config = dict(
    norm='rmsnorm',
    positions='rope',
    attn_scale=0.125,
    tie_word_embeddings=True,
    init_std_up=0.0369,
    learning_rate=0.00762,
    final_lr_fraction=0.1,
    batch_tokens=131072,
    max_seq_len=2048,
    doc_mask=True,
    max_steps=5639,
)
Each number is 500 + 40 x the weight over its row's rms, rounded and kept within 0 to 999. Layers, rows and columns count from 0. Numbers have three digits each. The size before them is the row's rms in percent of the matrix's.

# layer 7 MLP down (transposed), 1472x448, rms 0.0307, rows 1005-1086, columns 224-279
094:492556521455507508442501515468543529539518538492530484561486502500454469494498499493520446484527512471464557519509496525527496458493515460494548413471513587517451463493
107:474507519460523474456543490492522556500534466491572592522500447483447503518475498494514515468463502516557549403481457451621485457494561483523454544526455509504457527503
098:592551440529529512528553456569488490491444531488538468542477471518499536511426468434504499457541494502486468526542447496526487445517515486521575525460470441496482616508
098:464582534515507540516452546511518467488490517476496455600458492456511437488520502479498494553508489478483497533523497459559384547465511466503502558510517381453503518489
107:559498495463480477454467503519573473494489519472520506398523540529545466484470465481470542534484550601498448527471520485530472505517510489468422527513473518536523564494
098:558583535494504516457510487484426498511462514458498500561406480536546525454508568486451426579443501517556429557504494566452467529498496535522528513525524550535522454439
104:511509542470486493454531416540502507455512507470503519521496512538511511531530547492568473490415476494506527500496459500500535548408444498550556562468498423514499483496
103:505559493548502421448509543490457511461566467540429518518503469532445468495478467457496494499490533534547424501500540605516491577548529468536522524488464504506519442526
100:465539548540579495518599564461493543504507434465454498517490503466519532451520515552482561417507501464470452501507534515554446448542537554538574571441482494510580519435
098:542563493493459484473493481527463478518527460468475423506562440574463443579436566516508512485550519505495584530424533572467465565491520567510528547434523514524485543407
102:523399468431518499467569538488445502534495512477524502555457521513482517505551423523450539431526538486501484487445552471456519437498506557479542507469508427463487437471
100:484528454515483467516436467461518476446528583476525488498449459567461481464496477565448517500534532457472489434580513520450549548542561498432461439486466515484478422461
096:523441553552500541489475550443563509591445463492497482542520559591534516497531525514512483502531450518456485561536541480474526501545515520529526406483482589537516427528
102:467594462460514478532486472447478536545466515513474549492518549472469487578504544494530452485481509498509495406486496556477452491466446472441549481488503520530519506508
096:442417481479556518517492441543516360502456444545519502537470455524489481436567497505434496486530500471545447548551589469508491434487493484526490485427488503443517454421
100:537550499534548487518508589452541527470473551493441568456499448429457590495555464467452439473494583485545486507475439507478499489532503505624482508447463541496514530442
108:525463557522537527507472484519469508503466458473484500506478429529518413524455486464566448503503551470535510516440522481535460514527419542444484474534552520519492553488
102:487489529505561503553365519503524511508498504556468510515484441450518491469436458488524450505439540518572491487497496574450555512484482561530517524553531478529507509494
099:429496569479502473516569484470409491476432501570483542443473537471550557533578462514532513503503533491440443506521514539469518516511452563502414479569528498449444417465
102:489508462593571518507519499442515488506468548503531518532497515430517482575471484493498451465450572572524536519480435446501526462430499477489568489495555569480500486519
103:537496519494482495518495471548421517481548486451419458495485468549458545524509493463456500490495458514487476454533494565509532436503520476511513431518481476493497465525
099:472473534562503469544480478504489499528488509544483473489554545486520495507524479527514485527492534582493514477472449499469471602505540505405485470491458505469528459454
097:473546489491491429451548514527508435519460458543522438489524505486513510536438461450475556416535460454549500500435497541512530435429476506510465413511449515513553480435
097:449511543520531448532454482490521446405445516457434463491558445462447514475452495436581404428515460537513481505545543519537522440498521474529450446546525449491544443525
093:554480411539483508513515514530546502447491509454515487515534538556482505476564493583505474504482495558452402519509474530489473459538492443565489551494493523502495490458
095:478496453486463494521472462536551420527466503503434570483493577506526463472510488494471569458503531537444465477519458432511510480442469418494472494579481493460524454465
101:474493541481518516524520513524515510474554406532504506504512511549506407586537447457547497526531509481545545478470522500543555435547510431482462500508506480408474551569
096:571505470518493525498485450562548469509504505532534489497450591487511505522603487475481459450504463559557540519465474526489535470514587504474572557528447453539521555473
107:491504460436454564425497477487480487547485486440502506555531453459380490571528502499505538484433532443508534583514534495474474496508424522485519465519475517541462474520
095:490549447432566522443509601495469536566452484481561471541510512465503490530522420514488524521545509556523497541481471505517460446530491452538520483445465507487551502475
099:534493553492577508499518565483451489485461483471516435505554515508480485477522493479507505512507546501496463562431498536441491487530483453531506472458412500455449500568
098:505490469508470535511513524479498491497505524579530563548588463507485517399550510526525473435467440462548514496439541558535485526513447522520540460501503571482502459533
098:550482553490518508490570517477497429532468567526510475499515518518564494493557471460524522504505569452481453466546456484435578430511443476562449529491529489609483537463
103:507468468444518519460502479416490493528481529494494539441404556539522497544486540531545526540506556551540479441466503466533464539528400528462492456483566535495493506433
104:508464542472402575579440509519561518471505538477481532510455521500555475521496505500488465494497505451533467540563482454484550514443551496511482445483555523521471494468
100:563540468498521513497495451531472445502531461522522518500445572520450485455457487516431496513474528424461508541424482502557448539510490568406518466583537471537522459522
097:530507414447484523531519478530482617517564479553475579484442426440502578490453507404478600524470494516574518508532492482465468453482527532458401620477423522473505515462
099:448503522496482539502483480495436519511557446449467557536469502466526547475458501392470514534503524531514506515521520474538526455583503479515412480459429516507419504578
094:540519529528535442480497556507498518499499474485532467480544458528540473480559452497506516501445524506494520504453470489517571527594493469463503450508497571546518451502
103:528481442508514496506438536530496540549491529594535505552470474542431501484553477477545530544475485497507538568556546499523477516556491474535481524445466560537505515475
099:508525483498495559496448457539521422469505435552486506455507535576539527545461515542488492406402477519557434565424520522486480481533496460528477542513489549507460499501
096:513503491476360521511547427486465405513475464478517526511487483551550464567445519570522549546458501520546513598421482518488556467462494512525447504430531529526485519555
109:472560548651496524519489522552516513586471518522525518524461474494522538469492464440585479479576532525506520468513471473450508540538451525556541404395549512474562497442
102:525583466471456496529535489543550437542545543530470461492507482519518489502529449490458473546465475523538384506526496517513531523427453553510420600454481427490464553465
105:496467514422449558532471478460456517495485409510518421475470516436458482451602510469488529575508495569506518498474468472486427477525523537520535478480515450445470489514
102:516584517474488433498506508459467530482583478500435530379520556501507463538510444481505503462512493551465567550481494517497520544449591480500505492474505538477558469486
100:518449493449475466530420493545444539501461543539539430501423490489531485576555473435513517580515525509458545413477467523490469506486515492511520495504476507549529508454
095:463466492461489536575488536549559489495549608522540496402454540493515551502544551486423524469497473494546422512503458570521509435568521580428471522483515510484527529467
098:504510485506491466427479490486463467479513498523488497518505543443506483512437453504504488512436516483405565437447512518513547531454485448594522498501476530532494452498
098:507543523560426485441545543479431503538548525516496528447558438526559492522515539520568507503544580524545418563507486441527434513481470507534474472498507510504480527496
110:537480521521438503483479475478540471543488505428487459517493552482523471524444539493523545523447508544421542479498559486506539443464522487582492508502487525466471464497
100:479518537516531496510461544440426451479407575415464508515565454489502434518493507557546510471527563485486569523522503452529426545545507490506416466520500482526408445421
097:502540516461503490450502542467477491461492436515489559526542512471566513537447485486504553487534440513599511403498495437457455554496487502423519500473500510482390522443
102:481437499492466473566507587465503424438514522541477456482469483474461501480540504454548460433536533548490465415496484559548520457526439463441518452483525473505446415561
099:491553464472548600493522469455520536464464534520522518575503524559473493498511421538499531560535420467476563548475497489473553549548432470491501492458467483490536479458
094:465532460476532485507505503547543557516445472503459524521468437453498483495542482484506526521594466533603537408451484501542556462489516523475475587474495523451532526537
102:493474513409387508512506453452489527497419446493568426467546477458524491474493576502450455485603461520507494451531538484557488568460552484504445451504527452509543467513
099:499545515536443553479504483521515478443525527555472497532475508592474464486450487457446529594544489501441447588447522491549425537446576526483469507527440397507473488474
099:564412504469498531501539510594516523516556535416512454513491535497540420544470469443443485465566535491495450488558478449465472512503493443495553537474587510490567450461
099:479504434475454467484578483488492543495516417441492438534556535478580483433481444437565514421519484556440552483520457484500548481507507472469536459520442507512524508491
099:544564496499545544529502541585444569479493482419477487433487550511486516516457480520533574523520473470561505509460469545440506440445524446505523430480464493600423549538
100:479474470489456536467476491517526484496488538517561518464558399505492544493435450489510513520486528596525546474473449375489473508481502533503548519429500455561471502470
098:483501495532530518495446546459488403501484485569537527424483500446382525543552558475542483515493491546463441545502524467464446527487482483508470463520443508552489512503
105:531493543494522536533462431511524555577515535475504509477435429508454525517553530542461536441552568555551524469485473520495464466503481426490556441494485514521393481545
092:523539472493409510465533525507605450500492470415464476572553519527505499586452427464554534421539480509591541464509496543472557498498499516519480535519447481555545528520
111:482545498525541504480499469524410524519498516479572523493393580478515494486497446517430441504479520476448520511489493475485488455508551493599437488495514501507483495470
099:582512411569465554513470525511636544429526523464476501550499520396530523528474448530388533509487527475549494486517495517523496532503502472554462440525534535465475504551
103:497518519499461466484471476487495515462478447434505448487471463515571441445533498425454557519593502473558525439544474455523485516521505481472429477508530529503449499486
097:538457493521441503476481507511523461536520509509494535500450416503469533540449514488435419551495443514521501585484507438546558499467536511540452544466528557449504482524
113:520455493538558507528497561425563401476519553526587425549542495550560511398472532465488597614548495518504535508529456476531463496509520548508504562444527457547535487506
097:445576504521528505477445514490466529492544517488546513511471437460471518497479444491476518564566464572557502457503539523512509528497555475565446480519478458485485552461
098:510493483469470545482494519528473485515489526496487456437524465450470517529546486440561494450576503434533458574498498551504499569495461460514481442513459523422473616484
101:393454497479532556539482482501502576465483452532553448420485438510554481502470438482472563532463507523530583520549456472495485445531462511475494518501481454506503577449
100:503476514451496482496570561605518542478468490559456553506499463524453409468522533580504548437509578525534516517435485515487485467594486467483506500472463469503560501469
098:532543477524484434460457527463515495461501552562586498514419461444442544507517445482538508535483563544479502512584533377473498482571527476565588475495571498532514464512
103:511521512481521548598445482457508530529448476506463457512489562493483431495518460433509546459519503560521505544548445538499450496461508491459452541474509535519483526573
098:468522542472466453531538524425516467581515463523444494476527553462498525532415509436484558514437479487507488469580530536502522575520481488446466451441450477563477504541
100:514494496480532488403474555516439519502537427471525480543519456510492441503486473478511565505479493514503539483504531500479485474481503495467566538479464525586539546401
099:620563548439499547513513459531538528517512474538544511498442559479534498441507448529572429531531493483581472528545475471535455425496518522491529550528553528436561501443
105:477496600533484507420474480535387426478465463543528473481517436508481501537474508474408507445447483499514478540504490470449527543483528528485458538452422506514514440485
099:531513480482469493555549518476507448463568511518452488479494489452485538540556502476516479467503519505550457481436496523515428517456498457517495521468418437423516512459
095:492506411552502491486567488546521533442467517536474519468480475465397508478511494504479545445488574518514466481509365549510492484448400442436469496550520520481520508493
# layer 7 MLP gate, 1472x448, rms 0.1, rows 1006-1086, columns 224-279
101:453424544475498530507454535538496488468564515469454544520521512512521520505524545514490497475484493464494498509514498516517549507470534506529488500491507500530492401532
100:533541434551506542495461528451531493478498559468479556433485505570539484435529507505494538510518515505500527484466464571520567492464442483452443584461508460469428516503
099:499502506514576561451449540527542521460541489409496556527488518535429490483475520463458463553481485545532497548569481480569517498478461455465414555473511558524585575587
105:521489476544433483545555505517541475468511601501589507517403507507482535427518446482503581491500429492441546480554520476516576456452483481480489509444482521459559493447
095:475495527524501532470492519460495442502510515449535499440531533537420474525471538458474508496503455424566458493491443431475546518489407444454544531512495491492522550517
107:431406446463473521520484433553549524509484508575529555505493553464472511484482458474478485485477443495481559576491367545507416480452493482537523546459546505468546459464
109:524538528556463498426442554520505461512470482518458512444488573482519514600463484452490549453554435446507484436444527570512462493501464505569471508535510478504438497469
098:467523488571529535504518482523542515487487514432451506531528570545485535425537552474516532495462525590470460467580567491529511461482500531505482530535513466515522504471
098:492422558517464508413445562499453509513499488543491494513482572524486496569507473469509507452522553529508520445502548489447460522473519573517488489464516465501524575497
107:524500484525524466511467526464460524456604441499521508539497468482553487508510468577562501542493563541555494456517507488495507517459504467545540572491505472473513554509
101:509496558504501489514543538444435497519508492457523530559510502535576460535498556533504448494561477526525546554523509506473559540481494496533393529483527401499446518477
103:486498455475494403484504546489484481571474506536460505448471505532513480543498497563508548523498468553429514453534457482461533516516502516469464428510548469471541470465
098:584480512478494457509485557582467508489497481514536523529524480581494499533547472427442519532528463487504514433550509498520488441554533537509554463523445483465560500577
097:473415534450566499580510457530439450495479581472506535505459481559510526444567533509535531446505489459552542479528511524501504464528527473492519515458470452519448503479
100:555589479536435551521463568443460551466463452469489463530427537440576462450512526512535504497530504498530502539456468554490480488454488523485398559523494524459542530408
095:526494456410471487565488592538421509473431555542511566554532499505498527565484566517504489510510472486570455492476506439445536512535539485530491554484560489407514532524
101:510502518522555511484493505508429594412549537459460509542553499521486470448517522466493511461478535504476480498517491514380447409521480540441541465528502451553519506484
099:491561449499508520503516482474516507553448516477505546444459491449440434482518516537489447467440537468510499519515482493609482480478477493491494531471600540519485580503
104:538468495505493513492451467590518481556533495508447468498501516484444543557497532509503528518480435506531542453573439503456554505528535495470516514541490492497516558455
098:508607451460516499450505520434486448456472495566519487488536582499494546516520519567516489487485520539442474457511366495461474568522502503458523515533497514502499489528
098:527538512470427519484496471465499567530487501478554456512466509432490476521479432465519540535424513413487451476563493487530593530558570508492477448541479482502491525501
100:521511500499548505506531488450470487523496521535489524464505503494492526529536475496464490492537535507491451402457516505553546466451424506448538593479458513486539511507
101:483527526533438523449434502510545479531534519528517475471559515583539478545468459530436503569540450548558513518507487559543505429469541508503453486549476476540533509456
090:509459483523495568461541400515504530500499440502541437494502509494512470483543451548530494459551494514497468483496533510515510428550501452567455465511540498532437512436
094:547457562482530533460524564485438536412545477479480539495511534447423502480526515483543448496507472527521532517516566485498499464573550503461498518510557498545463563524
102:505487512502546460543501469530438562463522520469464470444502493483525457513538523504534527509476406537500484502566543511445489486467542494482462572486428484487450491452
098:487474490520522470504475403482508466495497540487515478558455513460469516470501484502495530458435440464516506488450494562523427490486516450449510508482462453514486501537
106:479496493491540433463477573442549506528514508526536441568506503503528525523471570497442490508528511545490499465554496426539467541480455458488502527570513485504534467475
102:511509450477438515507505470521506497418565492420408506501454516546488437500474425495535513543433488474467523487448485513571474547477541508470494452495473500498523442448
101:517424482529523516507432504519541461505433617564506470452572553516546515414511491591478528437450495468426480467520553517477448487554521529422455477499540534527514488528
096:506515554450476510560535504468487521535464474542474517510454553501537476443495480494462560529493545469431483491562524512467515467491460473484461556475482482482482496491
097:458521527541505466494524496521525504524425536439499532517413479518505480530480487421546520540535476463459581563474457512529468441490528513470578484483501528480497492486
102:499508537494546556527523535491501445528472501363535529531442429528503512495508574430521493552464544517469495524483502466477447551483505501515448458553516502392534455441
105:495489530474455528518473542533521498493484531463479558496465509472531561515528557499452425455452511450557503507523499547523487504453496506481504466527457479443477489539
100:487526473522449446515559434537486579478463526427464468509481509490546472474486510515547494519522529471509536515516529495456526504564447454506472509496467554528437524502
098:472601482555459555520511472504496499568428505499503559451429525491512488530485484468493492528523541515481570537559584529552474491504504588487539469485574469507539519531
100:529486502485470477505419582461457548473410514475483517544462534505519476522540502441510523536491520512484560411486523488572595432475535535516486505496471508538470443512
095:483515477480543555460491471515481466444513551527538484506510562505477482464474415525528504542489498494513561488508518492477508500539485500503457549610556507515429479522
099:467589489465473434542450549466490512524393517539495522454546464469507435553564453449519439556532533516573497494516527485535519491469507491524467535514560526484504483510
103:569501547518511526522537465448504559405569505552455402444494487505539544508523483545410449568524525518496519575561500606463429466392516498485541536517476489513513502497
102:495488516470511476465464453474486526542447524497466570521481490459557477457507498494490545466558569548472483540632428427491435500545479509508506474491498491405495579491
100:459548531489471495453518515505473511473521424564541508459412526501538566510466520539524490569473416502459515477572479461605510502474545449477511490583494515469455527549
105:479511479546553437504492435512499519567489460523476487533471549575470486427516488429493474506462495527523525537517512513556507469537499464521460465405509519545517416546
104:521499456549489520515499479517463462493485531482507503450521414506554538495496517412515477498440509464481499537488451461455529466532506507531559446545507527537489592456
101:477526515502572512507481588474570479488449536563536477462507512561523453503489499435575449522504460530495492487528475494471481477535560451499590511417455442434559543455
101:635416517485478465509471501492467530482562508576516515543576458549588565551497449516515507546473524504462472461464425513465504502515485497518573497543521523632495492481
097:516453463564546469483565468562590555501490581489521461524518506593501549419434488490460485527518489523521503505474523433418527525537511467476512567413533455531411509464
094:513501504469524488508463558445494484506468507511555450452520496543491524513547475515548503511491516516631464582497517512523464418547491513543445506499532505527491506491
095:520461523525477536462534512543477521475521467527506492540476504609502531485536540506466459504519490475461525485495546461510498468495445524539477422493506484533483454441
099:544455476456466540522554540597549494522525489547441493479524467563486549474473482561505500564461444526557522441550437476564445442460543469506512545452458474502488521498
096:520453510523543503479525467465443493484489487490427479531501492547516544477503520469510470575514435480494458553610543492449597500460514526561619539433517498458485424513
097:494527580502491528490553481471470477459558468534449548440534476499530526465483511487477507462484528490498476480531439499471525545524447490565497474564497544504497542505
106:549491503487518508500445474538476467499396495522503486510466517527466554566478519536518526483494455450467441426493469420481421487490512434495548551506516578498497458470
098:515487518452525537521483488467545437438489458499542548483643563499451541532507513419492444473545544422521520517510502548465519564561455491544447538550520467473592502417
097:530517495508480500525509572496438524513510450539513482472500473460516511561521457442504414503476437492475485524536550478479501457476462511531491505407508491474560542485
103:497477499561506534521458446568475476552508511543456439505409505492470432497510497508499524504478589429480556464508469420482482493490484490473515522477492504475448537470
100:490523514493494520465545472496474445534445477477471521512514511527442510502493526531514450498519468482459562525464522523527462465549460523487474530421443464542516580440
099:564462523525522486567465540520419531493479551500496493513516529442548556566535482555545552506466499518552540455588524477496475502491528542530526429514448511525497521528
095:473476538507458539461491494489471498441439533450486552521565531494511498536483502460501486466509522467534510490501547490558456543561532432481488483552563506572512537535
100:529556472522491423440429423572557480450443530580477471548525470531511544512526503502457480452534510467420462506434483478510519456512490485508515523542542464462488440480
103:498445537485521518570551520539544509491519475473543505542516572438534503542502546466469480467464534469454498503468499561501510526512509476562454495522521561493434552488
098:517600455490474620428524557511474463590522478493536518479585479490437542492508534385355475526475490478492443582499438466532480465463433528431543543493477538507558415499
101:507463583475539572523522459479485527529566548504418547480526528517553564524532514532469477550498451475531481478562464458485487477464480449513546528436505493538504472500
100:523522535556436513500508472523483543476442549450493546498555491448489521546495574488571453455519515493503612479413513495500526500479489508487493496548445527418485501530
112:513525501551499468458503552464433425422499421540531498479526541490438479524495488597494443476407471487473487531483477526458564477506467443553559481582533442520541518505
101:541459526549461475563529480456536436405443508491514476498439528521593407448515435467608482566536464495445513447475521524551400482525515556481493472436572517602530456485
101:513510487566435517497548568540568564428480483481580481468490476479502472540545466461496439509525511466578515502431545453526523546515547444492513462502525436496512476486
099:522472491504492507495383543501521548570476512513483505531518500519507592542484509554545470476463518447452457505442540515512582500428427528585468485488535447490455583490
108:481521476487517406565431527470517491499508518456505511541520452437512529452492473437462483528423557524454564505499456515454481404509470522547481528547517527519540485469
096:491486527545541495478484511456533460579517522520614490484481492441507516515469509421481591493551551447473533520487547468529481510464486520506474451484461491495491457430
101:497529475487531519428495495524440571532473504446493452493478463544483546442549549502469485496540527389487431565489492499486452486582568561540429423534484530531532442426
099:525624527532528607466542537420444492519504518506541497482510473538482487541540492492424491560516489502502482502541490516499479451454537486553485475494479539475544502493
101:500531444472556543460508453496478490499437462490447507460547538474537537463550471578511539512509378488477522479480481516445531516483570512469543486544487510601367573520
099:495468500571491483506443492524499522493470470495499467513553462520539525495416498526458480446541528521497503492517418543532403568459544481475507428505454608516493493542
098:508528527521502511498469519500457414495446531491493491578566490485579537495436525426537542438528579474516504530447510465506479496438494535485441509473563484557476541526
100:534538536482481502495517496417501428500463448556561530549586378500558552578542513449494498540441460506487471473505473542459497530497450432519484505536548446523459537481
094:504494589449554529521542493450513529539491460485443468495499544475509445544497492537524509537538514454471475508546475394432539553431529429464507440509520446561491527505
096:512497475490518536528476511530421526472523551443498496509411511474454549455478527453570498533523513491532462465447531457543493459509548498454470486521519517475520545512
105:546507517393539503535525575471492476494491493532514436536491496519432511506431442528470510433423439515581507464532471523537545529492511539445505499457520535516522444491
104:443502500528512552460568436530442506554488508462483486528560569472511451491460483458467537538475509488482519506501511441505515438464556530419453440558517516615528511516
095:502458522606472461561493545561416528484489501500499519511613469491497537477493480494528425500482514493497502445443542548525478523508516535609542523515585446552459475506
# layer 7 MLP up, 1472x448, rms 0.107, rows 1006-1086, columns 224-279
104:507531513523462476509567466491525488470464499581485435477502522445484479508492430513558487529505553533492495481508501521436542485435465481467499497492445523389505540415
100:460490464504490470485449498432484493501438556462530547451509509528509449499519566544484488440526470487472558477511490470460470481469601483490511538478551521518424513500
096:532503480443460429493507531516571522490507561526517544466501536432480506455462460512465444497510550560479511491513470480477444451496522503526450484583476544471500504479
104:507564486487532500515528499536480486570510535471531463516486528545511462440553560503507562413509491471527595456495501415510593479443487484504485545424540510420558466525
095:464495472498535525460503569475474526506479501453527480473543557565485396478521568513513493426523543483532496486540536484442516501466496568499485561479517523475453537446
106:516521535557470550499563490519495536574493487477509540578403484457536494414467466523529509523477557442475491535454504490522461476528548515499514506494509472479470499515
115:481555483447575499552469502495538454478478574485503571563497448482520432455528517487504443499460577558483443540580466454464559487640579482500564515512540554489552527476
103:500417500509516508521465513480487465494585481485567435411471478526531457571473487525529446603497489528483558554498446583442524581568461546535499413533508519528554447558
094:477495529537514542485604467467477556501482501454529498527515533441501544436513446507523480546482498535506452574493506494449522423470560491438528561551475447509586530486
110:525545502531476434519512525479487515526462524551512593555535443511535523543488539503541503533561564493520554487539456495472498506404441485418502447482512470462548543524
099:556406547485500432538468479549416562595502563454496504484497546486526458474595538587462496512515517552518513522462521594543513488470495464475493542503498516459586507436
100:451548489464474552594448495543515464499565438462474512441427503475511533514482481476492411521534508467544525479498527493472471520461494520509483476548521489469437497517
098:542447548546484502494485587549543516453507413486534499515465436540499509558493495478467533518506593525492531466523483548493495497470533497507509523465480531504484498562
093:474491477461499539507473523523523543519451527530566532502536456561490480488529524515539514496509480528497530461491461453457480507512592462445546476562497442451464433488
097:527522584552488526496458435515523568575454461504576443514577476534504419445475512534513514440464500539421452489541486528551439566479493488415520567605453479496513470472
105:514562482491491515417466487519573486549547464515471376452484529521445440505494455460481539495515515556410547558497450509517485479506448503446452492520501482541511509486
099:509576483541442533576528430559452508476551522485583519534477440420558552490548501535518477508512567464459503486428400555569527458423528470490487475405478494471474583433
097:457469479412400484516391480504548444477510497470569448529526482533436526538462559442449537503518510443495434484469477451487447447484501429510465516529537506506483473498
100:479484484499456568527517560494508503427576452443468507443516540459522494539521517471489548482525511511559497478541505465487532572517502450446546517488498522456514461540
103:539472473492503556435557439525474566576465518560526484517520529553443555556539508520498552542547524480567603537464562500527491512496533528538523517483539550576426480516
097:508516488500541422557513537519517548541473474489520506523509531481498416418493574452552515503508469510451530520521564492483489453491518495518429571465545448486555445485
098:476562504525531550522516431500498532442549481510574426540466501486556508491546479561563495550454542532515498423486540494534472526393503432503527532543460494505451506542
099:548516534592427497473525425445490477551534545532509550536530503470559480535479511469540504489493513538502576506526508501495445463498480521485537532520504472537524578442
085:520517516471509488519498530451460453575496435469489481520494525531495501577490470495504497457447516482409479535534509444502555537485522512473464486546444476522478475515
097:443476508517473490524486521500456564583504461493592465524468448420492465488519529477615505480472432505554518519446519498504437420504590472524487475482474536528474528506
098:482501495515548463466464534488496513525493458518478504560568463502481584522514545528543556454444500504532536561407552508481534470458495496536501426501549510525575575434
097:533562446531489460471536511486533537344474501449475494497498380515495537533421558494585513586504482511469538594517463470513405483445452472516443487478513541452481502515
114:500476518525495551488447519475483526547500460541513485532530485436453534500552575495442486487563545463521463529504553456523460491423549475466551476496546541481478509505
100:478498541507496577529486504555475461468529583524515563522510531516538547410465460513446552483505408464479497467479495511484469560463561454523483464509517485465544458490
096:448489519439513503535528497524465450505513502400506496506488472440486466522546430519475447431406467487518484494536473504499537457475450538482489559540473401491460523576
096:464542531488568529412455507487505527520544502583512512502392480459457414485481439444566488497464526495475469555503506539559487550525566558429498492519538508555539520563
097:487542402507490441541551513468501496550455565462487515485469527415480497435507518544503483520506509550591437529487472492515488542489557584547485477568483490531514455463
104:539529447455523513478452588518494511517468482588454477443512443496411460492460533492524534537497485527547511518525505468536430462520476481567528571523586455521512520528
116:436496542465528479430381510523525415506546540477512528536531512575448507473542536479436480511465443501474532530485503430555522450520453510498506472523481503490482483496
099:479541504511482458447512497444432530502464494511554500497516508483576496566496525437504427513523497524437516454567540508501485529517410539554496496471490506475512558565
093:456510541505426488478480512474549419527440443479511477494476575568419422471486558488536489492555536495435507439528504516474521492572578500473550482507458508428554551535
101:508525514497456477471508531553462500489512576571489522455494539527503493499521555522457538512502432485482543544515472517449466492446491450510505512544536433435535483470
095:506468458499479507519558543534496489516449439541556516591468490448510439523482547502469521506464525481511472502496440521519392430507506561487534486562484498501524545434
103:507528530522509504481460499484527518401517473431439478512497503525514548466468505508485471486504465522488511507430520508494538514457445478465435500450558518499535487494
100:508534506512458519515542496513452476463539452510573489543526500532416537503418541538496447492489496506509567426524504451502501505509514514520437522494479481474548505490
100:486515507511530531489490586529543542501516567485425406501509504465478463464474374514482513538506495571507509418474573501557505512506491507525462523578485497472529470447
114:501430502509504464480479504474494477494517539473473537549582454484460520551539500532469547495539556472550483558495446514437477564537506493533567542453514558561497508456
101:519453521503423500519443485491500518560503424506511505511528445484444461534489478407525548468497479441488619490540578533532468486500535442512596468490487592455545548454
104:537475482523548496494484518496493523509547543483550601515496536545494559541441488540505465475503475442575448520511471497479486504461509517516539489492497500497524508489
100:523516509499476490480465427473465448509540450572447476533457460532544501476589569521477519549509503484480483528441520518568496506561539610442445556462437578495465497509
100:568511470533489547534466482453458519470537536372495552529518503478519490418554536527515483417486551535523453580559462577495574474475508413494497549490548472501537531519
092:524498452518534455403561493459452452441510470469498523581474501555502465518529499536628498572520504550504580449522491516490497553487449501556530471549440443481466480520
093:481484429460519536547473415505515506483504464534455477456499532531509437578550509470554501497523457528536412520545425502522466489604450460472496467520552468524438549548
098:477530485365524509526494476481475514475495423531563486470460496483464518545443509534435524597515525506475538512571455411475566541474538549504521463501500510513469535423
105:511497468509511563549417452491540523437492532490498414573452485547516496538492549545503506458534518493538492550408520491470559489492502537541458443583449513584471518558
098:479503488444510493504571498529521480518480462507527500597485499480404592460545497454478485557460535529536474520516531513502482528511507549446593466480563498434490542493
097:522524504524477530551590488522438483455475503565468402490432517494484462540495511506513429488448558478496566495501468538451460527504495522523564571527421503556559474568
099:487391501526485491477521498470540558593561439411485531536512492491415477469461484482499511511557448484477500508496486527434433464514461563510442532474521575434539555493
098:505519455475493453483467520507559464542525489464498575470495539483421519519465490442452496471467505577431512474509552443543512471396390464553484497398529505520506477479
099:483459569563499524522488529469484466532551505497444493439476495547483571484417525529479506461508477538486509556514495485498475460504548539560575500469516506588486550364
102:479510460503511488504545470514505440491508521501414457460519565471493511513493558483496487515534488482523547582573553444495506444490584495521574526463459522561487495471
095:454469577467575467505516578398553491493498519506434480560548476448537454426495487556541491497447538492467513460574541487504486452480555461529526467538454509500485462512
101:508544477443453450570511501530455457471494511486518508536526523489486483503516530524559526524503497460479494467519529498496474528470468479475423503512448543551454523487
097:470537574487561508485477550493508471488499578483490491535496541514440455545471518587536470593465503512540502456501488534507442564453522502517494577523521475566465490519
095:524460566522513492474475484469488428477486537504438413491444484496469554501489478537454493553538456444429486520400464523542443493558458477495477519525466542522541465462
099:504502491491522473519512525489549482576477473465430510487446503470538539511556444511479551411428495479488519588488511559577553474526555420505444450486459533457428589496
094:565484492463506465455511562573490489409478541418474529567463556511536524520452537519461468553533455465459517461457480487502476542519502496431485527486541545497464484540
106:469549555505500449393508510459472489501495504557553406467459516478529520451422567438473435566512535524473520497472554546503451546421469516578556525443485519460465457447
092:437505493538546525490491497394503540493497499517560473454485562434440548458491479441436509572487478463447429501490445505474405501509584400430517523516488544470489501520
117:535486473431477517539414445440538428491492472579436493499474485484487461456522552527530503530491530494462586533501462470525456546493495542434550450495513498434500571522
101:499426647477518494491506492512482502516421524535516406464447515549452466486489493495523493507486456493440498464501526532498470473529401575470514584533531518512516467458
104:493521530490483473508450492530482508502510562505498447528474477482572485535579560525515479479488534492508389503498563535498522510473501475520525515477490485502445474486
102:530482526522524494455591513528470532476521481543513530494543532468485478473514495522542524524415565525508500524544523554496560476542518480484616492528516506530539530608
118:533529499460497567528499515538488554441543590498483523500572446547451512470473476502430523504415481484485553494500511478491507425542545438522527462504452482500550543380
090:444499478481494451525452567533458545442467493546499512579496493455463460511473471543482512487450539464475456483493507549518474515499535446454572512569535452437462546527
100:437518538515512503499469433538513540458523534489495430448474555533476544505495473540492438498493445536449504461488446528477482548501572484503500563499491520502461496456
099:443513448451481501490507524463462515490499503533478540605476457494487513451574541466541413539531507538436521453491488513400588517460505481471454529497539487447498462500
098:478515484466455547443579491394519455482452509504466586456503594476557526524452502475560481532458501516415490541443485462561532548476514497514549465508475534497462479595
099:487499451579521527494544456529471462474514456469455474497510463578456489504494489480394501476512488444489505491471508514422537475420502478437500448492491500509513483430
103:463524494552480395482498480470539494488510454505507502444478515492506506472541485579489496567482528475493490576523543514485470540464505533479527588538439575483491387511
100:483469527508506539522461458513494500496442508497483546538458528549539475482554463499501502453519485521483509590441511525508471417482501556603533501579556480498469519515
100:485452493531432436607553528482524503525529491473504484433478526427481523506460522515487461521562480523541537495479479506528525473494457523481465463544560533517511456537
099:474499540407489423484441466497554487511415480495465538506466492501551483546478510458437517485484475525517467466482531523425528506427466553471495488489493549437400525520
110:482486484471489513487572495498428444448568564451513555490469523510531435420534534481520464486603500439501535474486522484516477490521502514486482453443541491457448483520
097:502492503447510466448452430520503555448516439482517506518477468524482430465524512441474506510561475510504488480585503556449478520478530431444534527488489533516529526503
098:519504482425529515559500536426547467479537461550525481512521520562508520526493559482530510442465443520469439534469552489472455467533585606478502550515482500512464463543